config.toml
d_model = 768
head_dim = 128
norm_place = "pre"
bias = "none"
init = "uniform"
init_std_o = 0.0
init_std_up = 0.018
lr_mult_up = 1.47
schedule = "wsd"
dataset = "wikipedia_en"
Each number is 500 + 50 x the weight over its row's rms, rounded and kept within 0 to 999. Layers, rows and columns count from 0. Numbers have three digits each. The size before them is the row's rms in percent of the matrix's.

# down: layer 8 MLP down (transposed), 3072x768, rms 0.0267, rows 1775-1841, columns 256-319
# gate: layer 8 MLP gate, 3072x768, rms 0.0414, rows 1776-1842, columns 256-319
# up: layer 8 MLP up, 3072x768, rms 0.0399, rows 1776-1841, columns 256-319
down1775 097:600530534546428568519421417543521506533473494512550497504495495497538451560508485463513563528588494567435485502523541481336575471568461450453486594557496572450473526425528423466503479506486520
gate1776 102:444516601585504517380472467507497534462532411430552464577496616560569499522466463483529414592495458512442501505430475439455741584546471456424535518505519426533393490548443401475573512461540399
up1776 096:475475574452489530431520557509490494556498524426400551494549531541455471518430525501537517452587475506445490454593482485511513527431574489485487433572584514481478547465465497483558614485500441
down1776 097:451417490464490542430536501502521478443476544427493557505442466538516517483491486510439519427497586598490439437431470554442470509423478480595409578591536568516559455509443448551523498464481471
gate1777 097:487459538495463533501499548410509477363505479535505550412390461460483607512471540476415522481589487555548482497539539538500611554542488478569480547477493523433434485495525440526454535426429489
up1777 098:463540573588559536460516485516530542515503467498427441557557512477478463404541476463586503432568522475459420518521368545412527479472520586467459547514480554479426558369479395460462498597497513
down1777 098:489525496531524503529438455538508550546535547581560492492595418586567507476489523522536551486533437515504505565453559538408467567377551526485428472413520521457383577545483457516482527496496499
gate1778 103:510500589495500499519435530550520464512540507594431501559501562535548435493411458562524577521513523457400531556390532465528503526546528546492587513447438468497479496631579583459479463458547421
up1778 107:446547541549527582562400514481540485485635562580521488622532551500587576523551488536548575471526463489493524484422435497504477498491512472574486442516540432520507515440516485543490535523558477
down1778 103:483558584507547568491405563480482458527483551523472467569474422470590491560489554408554525523500499479496568421450500520557438524513458505506489462450575466587519492577472419547568494539521472
gate1779 097:607492597537454433475523565429563475453569503478542442537463493514543513528486525499487521431545587463498512531540525471533565453471490474547513536537559473534504486450512541442499499411492556
up1779 097:521634542514465467486513571525545485545495499562430460528600467536572571445440502424540497641418532411570569451456429536498526469525509498541463552528541597589555485487459548528498533495497492
down1779 097:481494525511469428445406464508537529571509453466530484506516470637440535502468477464499471505536567645426532512542506445502490490523484521503511525511500519560502605415363479474462467490514515
gate1780 110:479470565507457467538546542443503441476485557534466468435516413508522530462530403488557379544497497509533410566420528421454446484497512589492503520388486528502513427568560532500534460449540465
up1780 098:546558447481480532536382592498501505533521539455418576501480511543538472540607466532507527481518519450505587545458502388401514448569536468497498539409571545470568475504578454470462446504584491
down1780 098:570526501473537414427470463536634529486592492498589517484538506411491550461510594550449584502531571535470492506535488439530592417471501426388551556544607465523454499513513520461433484493485424
gate1781 098:450554441451512432466509528492545518464527476438464498490481557444491597490512456484433481489534522492434538612497518479457599453376492479527517460417519478542557466579601518501505491561489510
up1781 101:512494578472484411446504477517485395450424520472562526469535470530500430503484504487463491548435529461528429467514516561550498540502399609504498506465334448542454507524496445494418552540515491
down1781 102:577423548488564447505474453521533429521519501416561543476516619495538534512521537452471475502569546537389463487503540531496476450438478540426481545447508361478484495550539451439511542617476479
gate1782 097:416460587458553550472621519445551444429473541473601571577433481536523467556563536419505514569502503501533497539507510615525511418428433497505474500516518400494480443464501480582450527440505598
up1782 102:445602455474529502568510474468502492435440529477543613509500535547522568494602456501542484431545519463565469526560521482469503474447483474533521517431606453521521408458631585508421494408632491
down1782 100:400508448483551521557507500513462532505494503589603498469391515449542437433485524548507486501515579493461493476531487485478488497543491505467504533533598526608442441491575512440471566432526471
gate1783 101:466584574423554467533475458540467455483547482599540579508633561434530535480443436473520500553534515406508469553501589483564538505470483460525562503464495460540454472471594646447494437519530438
up1783 102:452362447491481514490464456462475471587591528586509517459498474528517429454523533440463494411528422495453517481526412472490577508479586486509434556503551528483504557523533540486457554537530561
down1783 101:428509484394507474540487500528441517547497558491484529548512542546606590493409517455512505457574487545508523530501521485538520501516506482543561548507478424560513554558439494478454471558393493
gate1784 099:506474434409499445458516523418468413509452512462573541430497495446423495551465483443502466468512574569573481549446502487540582564446504568541512498489498436434512468433497410425490458417576446
up1784 100:487517517481469459513473478561495528493585553542577428547527525470501516485418444586617444387458419470602449484418529539498518423471532502507497434521510479418514513524441485545522543473521467
down1784 098:570519467488485572477556445464442400517544443506490513459526468474575505595532449401494400453472482489446552514484483565531568587551382588594448372491530509454485438542503546464464518460548455
gate1785 099:529518600491513499498581503478560469563502468531476417517481495443575409544588541494526472442536484540489493550521534501488495491581552516590522550504492518537549522359545425426495459401476631
up1785 098:485494538491514454436480489416576519490498511523480533363607518466517537553535507521563554496602545517427490469620450486472518421457494449533507541446531479512516575471548466490446497450453458
down1785 101:512462421556513491413534611499424570465646449511472644470559521592590519516569444496531484468445548495539514510368483502425449517555570516581493512488548483516415500519369454479534501536482516
gate1786 095:537486520525462548406497469524605491446563563403485507595591500474513475428487507550540543522545482444539436566522448544473435506524446557512517495467596548512415363605597524465566514593525504
up1786 100:465476557427523419542525469586568553566500571554541469504510518424535547572501538561517463476601534567444469475505559525547466423505557527547488560484483503497452515467416506472396469446527488
down1786 101:458517468450529455401442423456513508453550565413506482487527442443562543449556544484508500525427528505497425425627486551526493543476474510456514523486467446519378432513424412449507405461585573
gate1787 101:445609571519510583484465499504451446508429468530399515488563515507515452513501398519494471487572520533500575447467469424482605506469508567521494464489467477463498414366405475403514522528385421
up1787 105:514588535430468525432515579588507571445481436510499415443523515512439474472520539460449498495492570535484433464403467501452494545478632608477491479493383484522495431418509417459492516489596495
down1787 117:526528559475518525476560460521483465488412507521539494498476479513474536501475499512496459471509494572464491305522528493478556462469544519486475508480450525448495515461513474470511475467447482
gate1788 098:514509530465472482544589559557501435494495518524531471490518454561479508494513467503383442546497524526454360526607523504513437542501556450517541541546524345506524411383505412521639575518555469
up1788 101:435504480530531554484432490533517513522525449499489522633551423458511533556552499489495540471544494504390554498436421410574509462494616516504580477417521637445426473412473589485502544513526467
down1788 100:513523495518466533582489528599431438518464444441495431455507417620458469491509394474498499507557518585451509559486526421565483619452458453440465463429556425550455503435481450425610478533483481
gate1789 100:540452585488574481534535427485525396448518543507526525457542524478432557514528463455567433438547560578465519592499561477418538469493470550629479503367403551484522454502421530422534541473467556
up1789 097:483518434422517560490550544445509543571410377534509491516501379502569532488578495592530451481473471520516411468401470556526414401494464512551534488507548477455477473458557470480486479549556472
down1789 097:462575511506480543438543519495434487556434450450483394468481421517643557455454577610529535539435530499534590497463494529536481426509500401539576529505546482441549468538531457428496475453494411
gate1790 107:464482573531500498591451521451457455452397419516562452502497501559503474503457508481499445415547446538483449556441552485545572472581539470589539500397492465483514498491481508482491499541497478
up1790 102:467506520433461432472539428521527437580453514570466439436435600598579550549468649578618469538524496510563522522464535472526515447528530490478531480496479512459489545478388568401494517440503623
down1790 103:517449545411409527461481569470518487526525526427531522532433550446577455545474436544509504530525444533513479517504481499541518528471432463437520503514478521570505506546527473524363474536477548
gate1791 099:544526475507552466500495532466559504473441481477461538527514499511490462501442338505523429473475466364595447540585610539402500484432536510562485477465531562450436429475514509491483471443499526
up1791 103:531472434522564499501520488535481530412445608472483500415494552485502451487416518618570483508463414475429553487476497467565497518497466405439480479498572537428492458488540602530467545535522428
down1791 104:531574452432454500546508506495461561466538452559562410568590452434488421466553551528572483569518522429455522477526536435455547495447536509525468483526458505500457516513495523503432496507552487
gate1792 100:449485514489571505499425449506587507482504512494599470587445561475542450510515471472511531501483538554496474556480484482459556587476544528527493516449523574484494408514543559558473475589487567
up1792 093:514497541559516469513437489637402544551533554434505478553468458496447563549560488457546498490503534526426506476534540550433497540511437391487510513465524487519480495538482538579509465539489488
down1792 096:490600466423436548488515522582552572534485477539541488503474480548474521565449495619434364406532537420509516493520552473513419589526488511518466455501541505507504413504541487515485481572514521
gate1793 102:532446557504478539539480432573499429492481545523585400503576512554539446516494464570529466477592474520467547551528594446473536374629462529528620469520472477420462471534521476475520464391485408
up1793 099:533490627408477558508529414448479558515476531519560514480455451458422513475543457476577494621579455453549500472413519516583483453502462504529477535560460528536546446492459445581546441523471408
down1793 098:456575425531531514459563444552529476526461552474525467567476567516548515534524427401475547508551491554481430466501458493507465473569488537544658537512429506592519399537481443493517408604453452
gate1794 099:506549506476496509488490425461542367476441561375644513418484498517464486525505432525461552496482560531532485518481558457495532580515488472519523426470513523508492405604565526488527536492504583
up1794 097:500541557499500568354501512411474496458538444527498559497611470577484503561461493519543523605488563504509465492496435451403513495556550555446477440458545443480415476536566567441469471490504567
down1794 097:444544521535536549474456448449553490547587483460479467485501465576500480486476503626548643519545546515523591489429549431381491453575415421459526535499438484547457591549515506630532470459536561
gate1795 097:469544481479504461520452333553519548558429454529444481501587467471599521452415475442604606468368523457483488516453578507502520475444518590485505402506523491541500504472504453516459513462450545
up1795 097:539587553493468475344475498476561545553568540583403392578500486570514576466532496451468514483482437456488462470567424528411525491500603490491497585561533492601470461448524451512449552548537479
down1795 098:459501528503408532443460445450494356473506472402500530494538453501514452494417519459553535423454524537520447600514519455464439513499506538481535419557532597549492575486530505400483622504506614
gate1796 105:510539535474540509536516417559548436453547465519540491515476552504439356529499472426463435506449473497493505512558436579529534587446465473553470428495579524518416509473521504490498468479398494
up1796 110:525474492593402405552541607508451536503500498456510544487557497453522420536533416479477530513514484503506413547454469480397603545516472539529546532458564560527564498457485499535428535452414501
down1796 109:406437498500394496581545575471488468485479498535414514478518462498542444501531406531519511499488560531532506756469438456488472480516541420515477479518455518487497491479436482400498538503482504
gate1797 102:374490472380467470424436541545482546477529436562551587437415533475471500455555566467465515591528482430457454526502479488379489500509515512559566405498567520476513519602459480539486504525467563
up1797 104:557414560533483529512580614392435554433572440486561459498471563445501552447399420649453552509537488592504458442503398577451473481572418515537503413541540558500520596440413547472515531518520465
down1797 104:445552519482427480551567455496518545602476446568501528545604529563598470562388461568494458458535460503526460514448521543422586426527537540512485521542482483512564439512505501451431544486512505
gate1798 110:520508532508530510546516462466524594447578490561472507477509511463515570549460462523499554520601517516407388573532526555500560538398542462496567499527502505566502444539511539478557498518543476
up1798 104:499516453477628528448550420552465582475565484496544584495529378441488542435519556487471460580585457469448359521474506606554450535508411523557473407520517544496538480508427565498527460460533517
down1798 096:440450473516471574536454556531492439459534493513545603612476520508564499522537497455533440583399466501467488437475548448542367534486486509572566551528451466513474500502457377431476502481609475
gate1799 099:534530537496572406462439493512510540473503364550406481480552552500526506525539541478473573513555544440480490496490584481498495540540545433371627529467507531531440463491452456523423509452494435
up1799 099:514541560533439524497518438609529471490522533480494539597511457510536496538555417492545468588527569510463522496511529489547462439499475490577434547501505503489506524525489497517536464457537573
down1799 100:509555538509506515466469496691546582544519503494452580497581551511500521491572469495530525547513515512440542510458475449462553508526528448596459471494459409473445588505567419583470497468535461
gate1800 096:513506521526511585460508532431433499421472572552429507470432491493465423475520571496499496605421488452521533513466527530467426503531502480482576414480564514409509427510476492528523458472515499
up1800 099:485537467519489491451386535510552568519487546584557482563459526490401448559494458458539507433526462481513443524537540479487518523536463462472577430438485550532534432496415488516565571512417568
down1800 098:447452593482460388446610489428423384589467490469552456570541378542495573514533529509574490503507555576510523542509396491511421498465464507520459583527468414512447635564582406490522461415497544
gate1801 098:506582553513538540471455549489521474532519389547470540461446509459504458379529528472471487515486545529433499587500592489571412555398435458513594523524423501537589547385489434426498498489532547
up1801 100:556606468534471440450560489437535465497433469475608498538484517504474552486453489534513490462550408571439448505453444540504474496500543511543565467443559480506521537376427532413410484526361514
down1801 100:533539513461566564415552541532505538472587493524509516401488465493542495510530526543482489496495501569475528516559500470589633533468523514518453584483539403501500497469537509451529446467538445
gate1802 101:517580424507532487502525464515480461500451509504497494563604529426429485505590502533563514482538535463600497576514529503430500405466529576497587451461562448497452506519505520478459443481521496
up1802 103:511507477464439607568521462405503474527517468468473522562507482497480467453607578457462527547399485499466457524464496516451587378557502514506561442444562511466475561477503506515485450568588418
down1802 097:529560524449531518498539455398499523555582541474531535431495511624583466482475457535527409527488477539490560486434462526516499528454441510545485570554432499512516512574495539488483480479542458
gate1803 097:485539448500497459598430498573398522467476465567471430508516511537504645626479482442446519468588460582465473509553500511573516542512561452493501519470558494470538429591433474514540507577465476
up1803 097:473565500514497538513484491490548556465512442441473441559455545482493504481477436651519420546421528502587471481479522452489506542586457445467495433569518552463536520462532512560507506418551483
down1803 096:574501518443488523527532498525468509553530413468456483469481467431507536508560477544498487544476634574522459588529520465466428488531510510434571604565542543488466409554574532520580548524420473
gate1804 103:555544546472483550530552398535429505539498430477521466474479507502452641482555488455399521597475591489453495567572486537551535502455565507534529405529495459556507513583523552536503523456561494
up1804 102:581534462494538520491429563644440531523541466548524508570467557497471482505458476407462488538635563550490514492627429531509514404497538544403469574515522569434405495494567447482452442525531488
down1804 100:553602536507509488490480586584557558525482495539481485490514464449568433550512537546487521533490545549440440515542495483549525467447511467536553514501426526419561448460486481451566410546515453
gate1805 099:517555559444505430637594527475519580486525483509562561435502545453454557568448542535512508545475554459549516548540579569449538499473520530541527487463535405360531475582459532394483445543473446
up1805 101:472508406529562589435554528541466611516392434487538535524433480528504520525504528466539536597557556464438603520554586478524584504466563479432424506556460472539484475447455505456476428482476474
down1805 103:533427523547410525426523487551459554491500591467489635506500538432533426453497598508461472492536540509497556486537597446511600544475539592459439492510514480505399386550457553428460450539502471
gate1806 108:405480511433549495542405531534529473460450579517525558509521639542516474612445568454489387522532499549587423566485545537404406505503499541480525493432591471502469393526471514539540479497423497
up1806 104:500426415544482543517640521569514469539418483495413529496523521409468297436399485477465561472461468446519535469535461526490473486444469499473502383495517434536494596583537512537494487505518562
down1806 103:509436471497515521590562475553504560485389517567575515513583476528524545542531553491453540507520509578428450529472439521507556454470431535600505543480473382519476472522498492438446496482497468
gate1807 101:586530557523645507494470470546447364468453554500507563544479469514502473526476550402525462576558478499529499520474465527477597472454546491537588508581521523531547488531565426564487602548472556
up1807 101:489545436566538430466457525448416535513456512494441552512556611452419568500437452534511563650504602480494523516545547425467480502465511550602432538509509546583537537538524546432614529419439598
down1807 101:470536536516519531489451513435501584584477503625452495521580629492575497484552536451463524471535542444567580513459514468615540497494504542585561484504557515432535566466507526428498492517501437
gate1808 094:504533507516569472519496506542661580511622490541566516429480479480512545557454472544485503515529521503518488515491562543502540499543521500515462459469516504406440594475483513550527447517501568
up1808 095:445533523451502482532501471439465430484464422525574513487517498447611523589550518431493522455496549505445463481545410465479461477511514520596528524431513452608563509511530497473434519539452433
down1808 096:443475491444462509446522431465528482466452532496436611647587513398420550555546546596506538542579435567528561512532411558565490432421529550530575549553528454465481525508574432582435499582551439
gate1809 105:534542532442586554580437550633539497461496450502523432473523382451544464542542449399434450545453569434455390550562525499550534520516514547548517450531537520445570441472453512442471432412485515
up1809 100:486506492460475393559506476500578529488530490498548562504503426448497527437469555615515492456560421564451521504484553518595434500420525505590485566345506463568428497483592510579477429539558474
down1809 095:511472522462565464513500442496545474538463420520520520421522468517570495551451470565482437463584503510481544578450528491541532579442523491636462561480533534529499429518543501510493425465526464
gate1810 100:502550459491628440489499470430517455525507444567474625524540441429551523533512545572498503556555533562519417573560609495573482503447507518534674472509489555578494429545471475498511521468492505
up1810 091:476522392525552448405525569420583493513550488513479529595503489498578586568539550539456560548494487543593456487486436468586513554498421487461477575600436578502466476473549496475523574459558483
down1810 094:562506602449453497568527506480493533534519533464504445483523495483477475494536438483464476491508543430555472419522507417468476456571439455494422546487442523389444582503507591582580493481532533
gate1811 101:509561665402531597544525520448412500508564488515548419482398501523526492459555506446387560517529440438454481555558460531501470440449456478525471402446495476442371458465442540576456421523550623
up1811 098:485498431588511436495617502454378464544470548552387502446413505574457440449523517492464494485434494518526452521511456430576481613495589522587464540550398435407527526525540519440642476501517461
down1811 098:581463480475488445410578546454456436515494583573459472469449478450507486412517475576510506465410419469512471585488393517457410495486521467595508444489490514395470424548572499429524432443436594
gate1812 090:550493445489553434437567523490466444441547473533495466529585523403436541624412352437472470439513443463456492524628441510508526427435521392423504558574519491568511420515472432541494477433519542
up1812 100:333577497534530440511456575502528523409522394495523563555422551590505477476511366488481595500377469601539481475489483456525544478549519501479582507490452466521507533471565580459559494565574502
down1812 098:571513521429441450486454465514485466473448477494563550475463544579413468474526439546494546476489452557495526514465514553454453513490568481520527533477602504468502572401536548497478462470550482
gate1813 099:398651565458524567498457520423513519495516524449540481545454583470484509428528535535548428585548480458468530510536458530575520448504448480406543487538506448596552503469514604506496538381488587
up1813 101:456504533525467412494469508406524490477576523511510630547557546529507467456398553518440454449429525497474418513468452536493467483533409545479551399536414447599468478543474475490510534398501366
down1813 101:530590385517496470500486499519442502470545465544485509510501618555508519510456526571523567480481516534483508428468395515505529416508401501465506577570523488508515475542446496502511536453540524
gate1814 095:582472445492517547563420537452500498450412493535450584439572453455494518444533540573592499501481546600440501491492418530435464584510469630529498458489472546495534466412546468498481531526430477
up1814 098:544534508465440452466658525584497435503532476496446495458547521494440500636467485505369355390532552424449462562560641557544442483537417448469553493518457464581555532503526545480561483475487518
down1814 092:545449436503513485496499551470500529526476502503515565529514534460487506471523536548525533530553560577530558527505454497470451470522485521533475518495475524504447465516501397523463610580474495
gate1815 099:437469544532608419431392508486405554480511572521504464453531424546562443545553447440348461509596434493454447511564464528556528481397548515504478472502467468528357470507488436513428327521532441
up1815 095:525431529578483383563431475541518506578448553488488525448597529606402491538508511496445476536514566490510361485423549522451477528455469509493483491481491534504578456539476460507498485522504465
down1815 094:554472532604470612625558471478480457486368534539488530510512545567479492542470518448549583517549482454464473419472528573487439534552449378517553464500512474470498475468529485647498577550533476
gate1816 095:493458517375503540510468525550572448473496449472569554423494493527529478630511539495546413533452513582421572518482496475502550451514457520440454481516484579516522443524469554381513450506518551
up1816 095:465468477495514489511504547433555423385509429385522625548455464496485477473521469481494511487431478469582477465449517468447550586500504502540563578553569545495495473501467482497513509512485362
down1816 096:525487481408476500507510449508496575553527648579517496502493559419550426452532391494442479508552455514570516455543585506549527447527578432528438500429427526567528603614507512511376613562551479
gate1817 099:485475534554542504461461531423477503533377437444526607514567502525486491464409517530445455511493526465484432515506557570503508537409456488442456491476482522413509409562449380555487461497489480
up1817 100:522507546540462538477512545513534389512476437538499550440502560514485500519430498526576491543529504429538514498527505565537494461468449467500520457538530463494494453527490582522535521483467444
down1817 101:590664412396459573401499519479436560485510540588539541411476490455537467548501456563438580607583460567496550470503545440529534540465519522554576500402533490512495497551482502382412561508470461
gate1818 103:487548533550493414497560424534483467516558502449521476486488442433492530485514398533613440450529492427456483545519479550424501500566455487570585459452562363545583499475418498574453533419512361
up1818 100:511505537435559472480501506398481517503542462498448523479380457493594476431463391361478530525469671544485542498454408452521497565506500546521480447433519577520563467553526535493498538493533565
down1818 103:524513454499497598455560475532440450481516480504465481560495552530487513499477465413517525482458588501398498448522514522421445502451514488503472575460520531480504482560534491549467542410532480
gate1819 095:501468463452524482519500469553419466473465493532528526442580401547370509432442373459458422456474511408524494535538452570496450587575637476508523424520623541534432522486433485455465457503525561
up1819 100:560472531580534507449597457500545495482558614474440504530554438504485562401504514497414306585549540447503583471496555555474429488493489375458401433594579474422485493480451443473498507491547445
down1819 100:564538540469519450553488500471485426552534413489523492465541565558482549541521481461428551440583486519456479502455535450555484552549439452478514586505469520529496526481565607478568413450494474
gate1820 101:428518450478517446464471458523433502406508412532564452572573562469497479483407456569501548521517560445449450497453444467487553527604473510480433507457495487429440458555553538502500465606535509
up1820 098:514581527435515542467496594475509439480519495539450479512585515385402472541527548459549543433444465440544612462529531487501442592413412438526466544546427474498480499391552450547493496546481433
down1820 099:526488517526478531471516509564483474489500608512471484565487482424436524583477580479555418532531560411510430478534460504494419555511531460439587548428517513580522533472494570450402473442571474
gate1821 107:485494520539519492486492434565512431560448558439564490430457441477433445518473415389458416520505549485457477572613529487557550554567483571464474416414408604503527507445525564486461503563545439
up1821 104:458510537485513494636610471535443441463515491451479556413535526458467397488518470491520427470443543527427404546538632432523495496459544472519526502583575539516537567462488544569374497434497470
down1821 105:491544487385494450546570434472521341487511477547507516421441504504492425386532442403516436524419439441521428468560511492553447524480508521406555494522549546586542559551512463557460526485588463
gate1822 099:458446579496502469543498525445476513498507493602546490429470415500559487494492469466543548480477558541571397579470517481534468522494464483516489456466432572526431492475528460505471491453558524
up1822 101:501462534519519496528540463481606462541414512384524605428394570547423577546434547484500490499466431551398586494530412526487509514493528436419551486487532413482471463550544534453516562619499528
down1822 101:571570588462573439504527522514574491458493476414519514617454536520453498453527606477431491445485513507492495486499535572555513522610524418402533643456489401622460513612531493543485587492486386
gate1823 100:535512443458491438578479516455488454490541486431520482491442399558480489511505455504549428537480538547587506578459528564478493546517505607566541503523389454517433523409494505562420482495427457
up1823 101:514484445503490508493454427517520500453653515509492675451546470534539499501416567456612546442504494502531547436534477467532518519461559613577526452510496508509489501541479465478443488532468507
down1823 102:492497577490511485495524505582458517468517533502483570566551485549477499566459648536496443482528551513506537466512475551568531539505469544478572518485529550509565471454463475525397534479556526
gate1824 100:423463545512489604407476465514513542467416428496521496586506467502501386493513515483496462408451428508611474574603527593472435497525483434560578587493465426462586457446522454439383540499446518
up1824 102:469463569428548495553502569531467551517505468513534469529465487484523564560484434486522500543463532457469508457532502438505503544483446480563503485472466538554509470598593412483476499444557474
down1824 102:555593474389492529542473518510426463442539408487526457414444426374454549543487453470405483546412497564458477557546502496458477547432472501544498551476542407553510478432536478590533550590462487
gate1825 097:533496489496473555551457539521560454475582510569572495508552549479546565505493539551465459446505464536534554615477547484634495588524514462561558559532386396511454425503468459548568480492414577
up1825 096:436456468436476506476509545493459549482577443501515522456517502483486504537495416523512467465489493466541473465541358506445494588431597506446448483555434444414471508603487485560474582509456477
down1825 098:394506526536502483498564568417547517532402476584419572570557494489364398580494510460515483602423517603555472477499450499530416575498525572537565493511444440493585538542521503553567500451503531
gate1826 103:533501529525543489580532459489517478454459554523478568541506536425463545503480433445519455450545557430445432544400566531485522534520548508485542477505457523444439351527581515473389507665465533
up1826 101:464483459572438446492488455525494512425448543507519465512510458574467501532515444519516474484515447529477377521440498509594476483411523513541589440494528533462505552482423443532550455574524488
down1826 102:464486453551539432541666529412513497523572540491451442544435488554511500584508443568543496457540608512453469513539518618447433442510568540496493468497564470453615612452522445510522511542544499
gate1827 102:458474520541474450497525607424492517526464486471503573419597444570518407430567477546550494381560507485571466524427511490451486456513577514575501509442454440361548477465467496442535403451477507
up1827 101:438530528550523412534468530401575401481464466452486518534544509498570445483444523579567476453363501489442483543495521488430450515569461569506493379496455486490524510501382463490503587511487395
down1827 102:525471517505556572500476502491526600450457511506592510465509403466526558486502483527492520447535469488533490474510427380427517420474484480550441539504553511499487511576433570475544485413528547
gate1828 097:559479515521488390525471446474483416400458444525441556430469426523474491444506504516495523491527480497505436525491542472500475576538484516509527545492432492511502465421450455523455649388509556
up1828 100:474456426435509387587527478580393574611430404565518477379434498422468570424527530512445474502605500590555469487506521551413563517477482540455521365570539454462452557502544478487503551564508547
down1828 099:491471478555530485490489474480442518562464425542474478469574469545517624423532486437499510406490493497508457476502559582637524514551560521554458485563495514578533451428413538570505511493437495
gate1829 095:576582544481567591567436538524462517430492467513499430423531483543520487492492469555423420469490503560465454573516516500532540485415503490510450568441399539568620449469481451497534475445504584
up1829 101:461436520521512574532377549510569371428530444470508551571532458429457443581467461448415480477466460464463441558500442515527490567477524428511536421471600528529482466489606411489573535550457475
down1829 100:470529596523450494421459545456492524527493398502497409497498577473569473517435478546468503434494510520581516539516506465482591455469446421590428517584569470607570503485438481544445535449547520
gate1830 101:420447549449636536472562370457505415552557519528482592588553461430512547434514397513465533459517511568520372561407450495542599428540495565515543536521487495411435475494439530503496444541427489
up1830 101:465504555539514501466567638516410494511514457480524463527552461428450507584426459489458468494481435481394523478461519544513523551496591521436426506531467566554545524497335529514578568494517561
down1830 100:486483567501529468443520495633515560529505529511560459525450420390506476531610501490507486534520452486568515476483525519570445550449455538532480559493501447495525518545465492511451462584439529
gate1831 099:503523535450575492445534549534557419518589471476453517518437496524556510610484443435461571473521430616463493559451556503536500496446455516545482442531483434555461517592479526469528509536603487
up1831 098:501507427535536504524474588431475509458511541475522482532497483519500510549569543437391536436559385502454508496488499524467427448525525490472505561429521437494512476602422497483525576481545459
down1831 100:499505436518533481415422560525415527479390523480530474359520422465533522432512528583452474476507448521493474410517507538476548509413422529487490474555460448508594520576505519522453521512477517
gate1832 109:503590469487557523568489492434590365468514530600528484515488537485401468459465507524487480458545519441428526516491486559448408510645453429521517534392485387471513427498447523460399457500376372
up1832 104:435478547471546509418483466552510483571465491552489586542441478508497404546467545467496517537472489584473549487573568540518519392435535577510546497491535514557480561486512538483435499431502467
down1832 100:424482519492416448506415522575490417530471522552467603537428506510447450478522521515424493501494498454589349502532494517490561540431582500473508423445469408482535490515522527476549462459518475
gate1833 098:565556486474449519478503410501519452471551486526636407498559453602538516531500544433471444466598484465420520496573557472536511497511539541530517389491515477519475512417450514517472495475536504
up1833 096:443438496528541488407522439532466523480463488429480521482483558495354540478445515553543515542539379389462497515404564481434541474560460482441515446497472539607486517621475383538483566561558469
down1833 099:549510483557615546441470497500503558495470579521490487506524560518574459431428488501521564483491485478552492519431499479544518440531440465453497455442475540555600516641431525473518535474497460
gate1834 098:490626480540538431502430504468461476461540447582542515466477455572484451407538431517561493442457573565553482500440569400415545540563622538407532540574471446516507481527534470507537553558607574
up1834 100:492496511461549489566588513464508532494531573472573529503475457454509525579477519452519453558474575489508459467511470571448585516526566577513454462514627468441488480501516454492502508447531504
down1834 101:494510531507527472529546463490548488534468403445511480488484552461403540522444532534536478506469481431457452498437540499469509477497466536414518471526567497573663383590414537541444500564505479
gate1835 098:386547531498506534552561592502497486476505503488519457553607564500507519532586461532543521482502517541468398505549517575475535590439405517440543516577545526464471469448442524439497412592503501
up1835 096:530565580585437497496425541595533583518529502533574483515489571422516443549469472567499453527478465534524630491537426543462467563470556519341455411479527554491523412518536493467544547497471397
down1835 098:475502517617503526545497430598488456411568547424418562421461513492573601376468441423556477531476492483442492486493418456494474497433403449540461494532465485468479473458510541526485483420510470
gate1836 097:491492595548460476497526522463433498523577461553571483472456503495574349544482479537474432488559436539471591498584427522542645549501444537447472478438527570548406491492477530509572496454528504
up1836 098:485566570358440488496449392506516548551403445575510424488457489548493528527536436522581493449472580451507505544456523487476482514450531490487522506499556520518452506420454505630518508492554484
down1836 099:506488595443466439533595561547490531448478569468581516445457567526564483432426465488509502556465463548565450569488535531487408581522468496486480548446496506487423587483514555459580491429472480
gate1837 104:488447486490535545517418461564557495519459593543537494434412495342561376461565533509460486550569510534498530584475550409485552531422543515497540497494579479511542486533522492530442511469496592
up1837 099:519550640509532530502497547515473506547533583367511518543435514401632510491544524353492532388613425498508496481588464526564501514462460604487492446550454476567522499525441497561383526471527523
down1837 100:525477558478382490317515594475379518500484518503498533592488473473522535516573557429414494461527479482495500571493486501482467562446507472489437522635471432499480424492536502454500499499450456
gate1838 099:473491580512552468449464495474517473469426540559596491533542506508491452508377454559538434478455419564507524531543525546494471520528578439507530521471455465541485429426524431540379429560532563
up1838 099:544559444471520450467467393476475529505456530485488484410393506577480471490496473451516391490436463462483413482504496506453497441500520526503523517469582516598562501452591481445473426605430479
down1838 098:549610498580458504443514532518512392378486580511411481472489506462605466532476516452551473457508546503491519457504519515513508454540460550500564495575428463502516538490468484525495565541506537
gate1839 097:531550494449523550512539559449566464519626441481484480530520463451428540517574543424533502443469560512485492535485511470625532508546553531541496486516500430488472493503482439490489527443460483
up1839 098:470560481462503511534506595505524519494493383496518367452568443453483536523539539462417471430573524527523541472405435464462498511514490510600467527440495529524421416483456449497411444451512560
down1839 099:444500506499496465536494539641468534535567503456495518489523557509483522522527525481595504455550464533499546566414474424413469501360470505507508546503553584484449480514513496473527545485441480
gate1840 098:515466613464462499529457464522569493392440459423480598500481504459485553478536556412443448530492506492516387528448554566479424547443521540393510545529478494519543489580525414533585562413549593
up1840 100:552492461398519496565449378606503562524465511510590436505638592555542424441438541453401491516468455529499538511565446412569559438596429448511529520465531569488501501546462568537471474494465510
down1840 098:430413562408517522437375488540478446480393490473517334424553446412476522506423494489529464558490527559553461543544489508631531494471470604471530459475454496555592491509569450572468542560451438
gate1841 095:456507437477491550543502546521445396495434472539450413615581441483470471605447475494527498490547520515435515474538534526446488492527532458436508485528466500501512453507455594568529546481463506
up1841 095:438429387528528551480448582503491583460447562591453419603553390564418441504491512478503537508543547439500481500515435491471546490529606549467447460468528546505450478479471529520479528498553506
down1841 097:473439539551540514534479432601556455416472456505597563469532483503500556541579542488451529493454522521465463390469470539523542436376526560466512454481546503514460491585555416519497480540540478
gate1842 095:469567449473588435408467493508445529464491399554458434509526496443467469465557540521504501545571612450554519578560512530470450420536529542508567497477573443479511474552440483481485497515556464